Each number is 50 + 12 x the weight over the matrix's rms, rounded and kept within 0 to 99. Layers, rows and columns count from 0.

# layer 5 MLP up, 1280x320, rms 0.137, rows 831-871, columns 80-159
40 35 61 48 50 55 35 41 63 42 77 48 58 57 60 37 64 69 54 55 50 27 52 27 49 52 48 46 31 44 59 43 52 42 36 31 37 56 53 51 37 70 66 56 59 51 42 77 34 40 27 52 33 39 43 58 69 14 43 37 62 41 40 56 52 26 43 36 55 49 41 46 37 49 54 68 46 59 47 40
61 21 72 44 65 54 58 55 48 43 49 57 42 62 38 65 54 40 25 48 41 57 50 28 58 49 29 37 69 63 50 41 70 39 57 38 37 54 41 53 38 61 61 52 55 59 58 53 40 31 63 24 51 59 38 28 60 63 51 48 62 27 53 44 28 51 51 48 48 52 36 75 59 27 42 60 58 58 48 68
54 42 46 81 47 60 48 62 55 49 57 70 24 41 41 49 53 30 48 39 52 54 38 64 46 66 39 67 40 75 59 44 56 36 39 28 52 52 62 45 59 63 42 41 57 28 69 53 43 38 43 64 57 56 60 50 41 35 50 20 59 60 54 56 34 46 44 46 46 46 61 50 79 51 40 65 64 56 80 48
58 32 42 57 66 70 42 62 55 41 51 45 55 27 69 41 57 44 41 43 46 50 49 54 70 50 51 56 68 50 47 69 57 55 71 70 16 77 66 76 72 62 38 55 31 54 46 46 63 35 37 48 52 46 42 34 60 35 68 42 45 57 67 54 62 40 61 59 54 50 44 38 53 37 62 59 54 37 44 70
70 34 49 51 47 42 38 57 40 64 50 51 44 38 54 54 38 54 54 46 53 64 54 68 43 45 45 72 36 45 61 51 50 63 53 45 53 37 43 45 49 47 46 75 39 47 64 45 56 33 61 64 54 41 48 42 74 37 32 57 62 43 61 65 40 55 53 43 58 55 64 34 43 59 25 56 44 39 29 48
50 40 59 67 59 48 56 39 29 46 34 54 46 31 37 72 49 60 57 47 44 49 49 63 42 60 75 46 61 59 17 53 59 48 52 61 71 57 51 55 40 30 43 38 41 40 64 78 42 42 52 54 57 41 60 56 50 56 37 40 69 40 48 54 58 69 50 50 69 44 44 50 53 28 38 56 57 51 76 39
57 46 52 57 58 29 58 34 64 58 42 57 40 50 55 39 49 75 61 58 63 40 46 56 56 70 34 44 30 50 18 56 34 47 67 47 48 80 69 46 39 49 66 28 61 60 49 54 48 53 70 46 41 64 41 36 28 35 38 39 71 47 53 61 58 44 27 16 48 29 45 45 45 72 46 55 40 59 53 23
66 45 50 42 49 44 56 55 37 44 44 51 40 39 58 48 59 47 65 62 54 59 52 65 56 58 60 44 52 29 58 35 40 58 48 56 41 47 59 56 67 50 42 71 41 52 44 56 47 55 63 73 57 55 49 42 46 44 47 50 43 50 53 59 40 47 57 64 56 83 34 51 63 33 48 57 49 66 48 40
51 63 35 57 38 51 40 48 74 53 60 63 63 39 29 44 29 54 52 70 54 65 76 53 47 56 44 68 42 56 39 44 60 41 53 59 42 54 36 65 55 55 65 40 48 51 58 45 52 55 58 72 58 51 42 42 42 72 68 49 47 51 45 72 53 43 55 20 44 54 35 52 35 36 63 38 50 67 75 34
51 50 38 76 49 47 50 67 57 56 61 42 62 42 78 48 60 53 37 33 43 57 48 55 59 59 45 58 61 53 57 32 51 51 55 46 52 44 28 66 54 48 65 30 50 50 61 54 78 62 71 59 53 65 46 42 31 47 50 50 55 53 45 55 61 41 56 48 68 37 50 33 57 59 61 57 54 34 58 38
63 64 45 60 55 73 54 50 33 42 57 51 48 53 41 37 49 36 40 20 45 35 60 56 53 53 35 72 59 39 60 44 72 50 43 59 55 50 58 55 24 75 61 36 54 56 33 59 62 68 55 51 47 45 57 29 33 48 36 48 56 43 40 31 42 51 50 56 43 58 70 56 57 65 58 41 65 59 54 38
58 53 54 31 55 51 54 63 08 40 38 46 48 29 43 35 44 29 44 80 37 45 49 64 32 42 61 56 39 31 47 48 48 74 32 49 52 61 40 50 52 56 44 66 63 40 52 38 47 46 52 57 45 51 58 47 45 60 41 73 46 40 53 53 49 62 68 60 51 89 65 57 32 34 48 63 42 50 70 55
42 52 59 76 60 48 29 52 39 57 61 41 55 34 60 37 63 48 58 48 60 48 45 52 41 51 64 42 53 45 52 65 56 64 49 30 64 46 44 51 59 44 56 48 37 46 67 48 61 44 50 60 65 44 48 46 53 58 66 66 54 25 38 56 55 66 51 39 46 76 27 51 45 52 46 47 53 53 56 48
30 67 55 52 54 63 56 51 54 53 47 59 44 47 48 48 51 47 43 64 32 48 44 44 51 36 45 33 40 40 26 58 55 34 56 31 32 70 45 61 58 63 39 50 48 36 51 71 55 75 38 56 56 39 78 30 62 43 42 49 60 43 40 40 66 68 52 44 37 47 52 49 62 69 36 46 45 57 64 43
38 66 45 73 54 54 81 36 80 64 45 39 47 48 65 45 61 76 65 46 48 64 54 54 52 43 46 47 59 71 51 50 45 59 21 60 56 42 51 47 69 50 49 47 54 59 57 52 36 47 47 40 55 29 54 28 51 51 67 30 17 69 64 55 42 27 50 42 53 50 33 34 26 58 40 54 66 63 68 40
45 40 32 45 50 43 58 50 46 50 47 59 41 32 38 67 55 57 59 50 48 65 55 51 50 48 40 58 60 50 28 64 44 45 41 55 31 35 32 50 29 50 41 43 54 35 57 35 43 56 27 55 67 56 51 52 64 63 48 28 47 76 58 49 59 48 45 59 66 50 80 54 62 52 56 37 55 47 55 54
48 45 63 41 54 33 56 66 46 39 47 26 52 43 42 37 56 48 72 44 70 43 35 50 39 38 48 59 46 50 34 51 47 58 43 38 68 33 48 54 44 50 63 45 64 39 48 67 58 22 42 53 50 60 52 35 47 55 63 39 44 40 42 69 47 66 35 31 52 51 54 45 54 33 52 51 23 37 53 52
86 31 53 38 47 46 48 44 62 68 61 75 55 56 32 42 48 79 59 44 64 48 46 43 75 52 71 40 65 45 51 53 43 51 60 35 86 55 71 46 66 62 62 58 53 64 54 53 38 68 40 53 55 51 34 53 39 50 70 43 36 48 57 56 43 42 54 61 41 55 58 72 50 63 47 52 69 43 54 25
60 80 94 71 31 71 55 34 55 37 54 40 42 43 59 43 37 63 46 25 51 73 61 54 59 58 66 34 27 44 31 51 27 34 57 28 63 52 40 55 60 47 44 43 28 52 56 47 57 36 46 55 62 58 54 48 55 49 34 30 70 66 54 57 42 53 49 59 50 23 50 50 49 48 44 32 41 45 62 70
75 49 70 62 56 40 29 53 40 37 45 48 71 69 51 58 47 47 40 42 34 56 28 49 54 45 37 68 59 76 35 55 56 38 28 61 59 62 31 58 37 77 43 65 48 77 53 35 37 45 53 65 50 59 46 36 44 87 45 34 45 41 62 64 60 68 23 71 69 56 17 24 52 56 38 54 79 48 44 59
52 33 62 55 69 41 39 62 64 53 55 49 46 24 41 50 22 63 43 32 54 47 47 39 49 69 62 31 48 56 48 48 44 43 57 44 44 26 59 63 52 53 50 56 48 59 63 67 32 44 53 52 47 50 40 56 55 30 44 50 38 49 72 55 31 84 32 70 54 34 61 14 28 55 57 37 52 58 51 18
59 76 46 61 35 33 41 41 71 35 50 55 40 62 24 57 50 61 49 30 64 48 41 52 57 41 63 43 60 60 46 43 47 55 27 41 46 59 47 56 37 33 43 65 39 46 55 46 66 43 47 36 75 49 26 64 48 42 64 50 67 34 48 61 56 54 50 69 71 29 62 57 34 34 64 57 37 33 48 41
61 70 21 39 33 66 58 63 65 43 51 40 33 69 43 40 21 57 64 28 34 29 42 57 46 51 78 71 52 48 65 57 61 63 52 56 45 40 57 51 75 59 45 48 56 64 30 59 73 55 56 29 28 37 50 38 34 45 49 41 58 40 54 54 35 51 34 39 58 57 33 48 53 46 49 64 49 39 39 62
47 68 54 61 44 59 59 40 63 33 52 44 48 46 53 48 51 66 60 53 56 45 45 38 32 56 49 50 61 61 64 62 52 60 36 38 55 50 83 57 50 50 39 51 42 30 46 59 60 43 41 55 45 47 40 68 34 38 44 31 46 58 45 72 44 60 37 43 28 25 70 41 70 58 63 30 63 36 44 68
65 76 55 56 34 78 42 51 54 51 45 40 59 36 30 49 60 64 59 31 69 39 53 67 50 57 33 71 53 55 47 56 36 51 69 54 51 49 36 48 58 31 47 47 58 48 47 44 50 49 44 48 65 44 71 70 52 24 37 56 46 35 59 36 41 63 66 49 45 58 65 44 53 61 55 63 52 62 37 35
48 53 60 58 41 48 59 46 51 55 47 48 37 41 63 64 52 60 47 65 32 57 17 51 47 53 53 17 61 49 51 40 50 32 43 40 44 63 48 65 73 43 41 68 42 64 56 28 44 62 36 57 36 36 69 42 47 40 53 28 54 46 74 40 61 55 35 55 71 59 69 39 48 53 71 37 56 42 36 47
57 56 71 49 49 12 44 48 54 37 56 65 64 37 39 48 56 43 37 61 43 57 43 42 35 43 36 51 53 46 53 52 62 35 39 45 67 37 50 50 57 51 32 42 70 40 71 55 30 55 59 40 55 57 51 34 39 40 51 43 26 39 54 82 48 53 41 43 78 66 57 53 38 55 40 69 74 56 43 43
41 40 71 47 37 60 61 47 44 51 49 33 46 31 48 65 43 46 39 51 61 55 68 61 45 44 53 60 50 69 48 45 60 51 45 43 68 46 40 47 24 48 57 47 49 62 25 53 71 59 67 48 31 71 51 59 50 47 49 52 60 46 30 37 54 43 34 64 31 66 36 58 63 43 52 43 39 59 57 50
38 68 66 48 61 64 44 43 27 33 56 48 57 51 72 38 66 53 54 31 56 79 53 49 49 53 48 50 45 21 34 38 56 52 46 57 54 38 52 53 54 48 53 48 63 65 67 53 56 45 59 62 46 45 52 39 57 56 61 47 45 44 57 34 52 60 51 51 51 48 40 40 53 47 45 55 41 33 42 38
67 48 45 51 48 49 62 74 41 51 62 59 51 38 62 17 54 53 51 43 56 46 50 52 41 45 47 70 69 46 60 53 50 47 37 77 66 24 40 65 51 55 57 58 61 48 51 70 51 48 69 30 40 48 34 49 40 63 55 61 44 84 35 53 51 49 43 43 68 53 56 84 59 27 70 60 78 70 49 35
59 43 44 53 49 41 20 58 68 55 54 58 43 56 67 38 68 38 45 74 38 36 50 43 50 62 48 53 47 56 58 60 53 57 46 51 54 31 49 92 47 39 54 61 57 53 46 51 53 64 53 38 39 47 66 24 22 47 61 58 49 28 54 52 48 39 49 53 50 65 44 52 45 36 70 36 78 55 51 56
71 49 33 43 54 61 47 58 37 79 39 55 48 47 81 59 38 39 44 35 40 40 52 18 47 51 40 33 44 68 37 63 33 53 49 45 58 44 36 62 35 52 53 59 38 76 38 36 58 54 58 40 36 28 57 61 37 58 58 59 55 61 50 69 55 30 70 65 28 63 47 53 83 60 48 63 30 28 54 54
55 53 47 40 62 61 45 69 41 55 53 40 55 69 44 49 57 36 44 59 32 19 54 44 61 38 54 48 41 54 64 58 57 40 54 43 59 53 57 34 63 36 39 34 56 64 55 40 32 26 38 43 50 39 55 48 41 57 41 59 48 65 35 53 38 57 41 56 41 52 49 72 47 39 32 40 52 65 48 26
38 40 55 59 32 41 50 44 66 56 71 51 47 48 48 30 26 45 45 41 58 62 38 45 41 47 45 39 48 50 30 48 61 49 41 62 36 61 41 55 39 57 42 52 79 57 47 59 70 59 68 27 38 30 43 53 68 39 47 60 32 47 68 63 45 38 39 59 51 59 46 33 69 83 57 58 53 58 65 50
60 52 38 43 68 43 70 66 56 50 41 65 48 33 49 71 74 72 27 34 45 25 57 43 62 40 30 55 31 54 43 56 49 35 61 29 34 66 52 33 45 53 56 51 50 46 42 56 50 56 71 68 35 67 33 57 45 52 44 29 72 55 46 47 50 65 57 17 54 53 39 41 52 38 51 49 58 96 47 53
49 62 21 77 56 62 57 71 65 56 63 65 46 23 70 50 79 51 65 44 59 38 53 40 60 34 62 19 54 43 42 35 70 31 42 39 64 46 51 58 68 79 61 68 52 51 58 30 42 57 45 45 36 54 64 51 34 33 38 46 32 78 50 52 73 47 60 54 54 60 40 48 53 81 70 58 29 54 43 41
38 29 51 36 41 36 30 33 55 62 58 15 42 58 42 37 40 50 36 42 57 67 44 84 34 36 43 46 51 65 57 60 52 56 43 54 62 46 59 30 48 75 41 69 45 24 36 55 43 77 48 45 40 80 65 58 24 37 57 40 61 47 62 70 58 54 55 60 54 40 48 54 47 31 50 54 70 50 37 37
69 45 46 66 53 50 61 52 35 59 56 19 54 54 51 50 48 56 57 45 63 59 41 32 45 42 53 50 49 64 21 44 49 63 62 21 62 43 45 56 55 56 19 45 55 47 83 71 43 52 44 52 57 42 46 68 52 70 36 53 43 40 40 57 50 73 52 39 34 53 50 45 52 45 68 82 55 30 50 77
56 69 31 49 46 49 55 56 38 48 44 47 72 73 41 14 86 44 36 38 66 45 52 53 56 65 61 52 41 61 35 42 58 36 37 48 85 51 57 60 42 62 54 49 80 46 47 46 39 49 40 30 57 49 46 55 53 48 72 51 54 53 42 60 52 49 38 34 39 52 43 45 28 58 61 69 51 56 66 58
50 52 40 46 67 69 61 57 60 46 58 41 50 73 48 81 50 52 61 45 46 50 35 73 61 54 56 17 63 62 63 79 47 68 64 53 59 33 48 76 51 35 52 47 61 50 32 41 62 71 46 50 45 58 76 55 40 52 34 33 43 55 48 49 46 45 51 57 54 58 57 48 91 56 39 82 60 61 47 61
39 44 57 35 72 48 50 49 33 53 44 41 46 59 48 45 50 65 40 36 61 40 60 40 60 55 48 48 69 33 60 52 54 41 42 37 43 51 54 31 07 59 42 63 44 60 39 48 24 41 35 44 37 56 65 41 42 47 33 63 55 23 52 51 47 57 69 42 74 54 55 24 33 61 56 43 56 46 63 51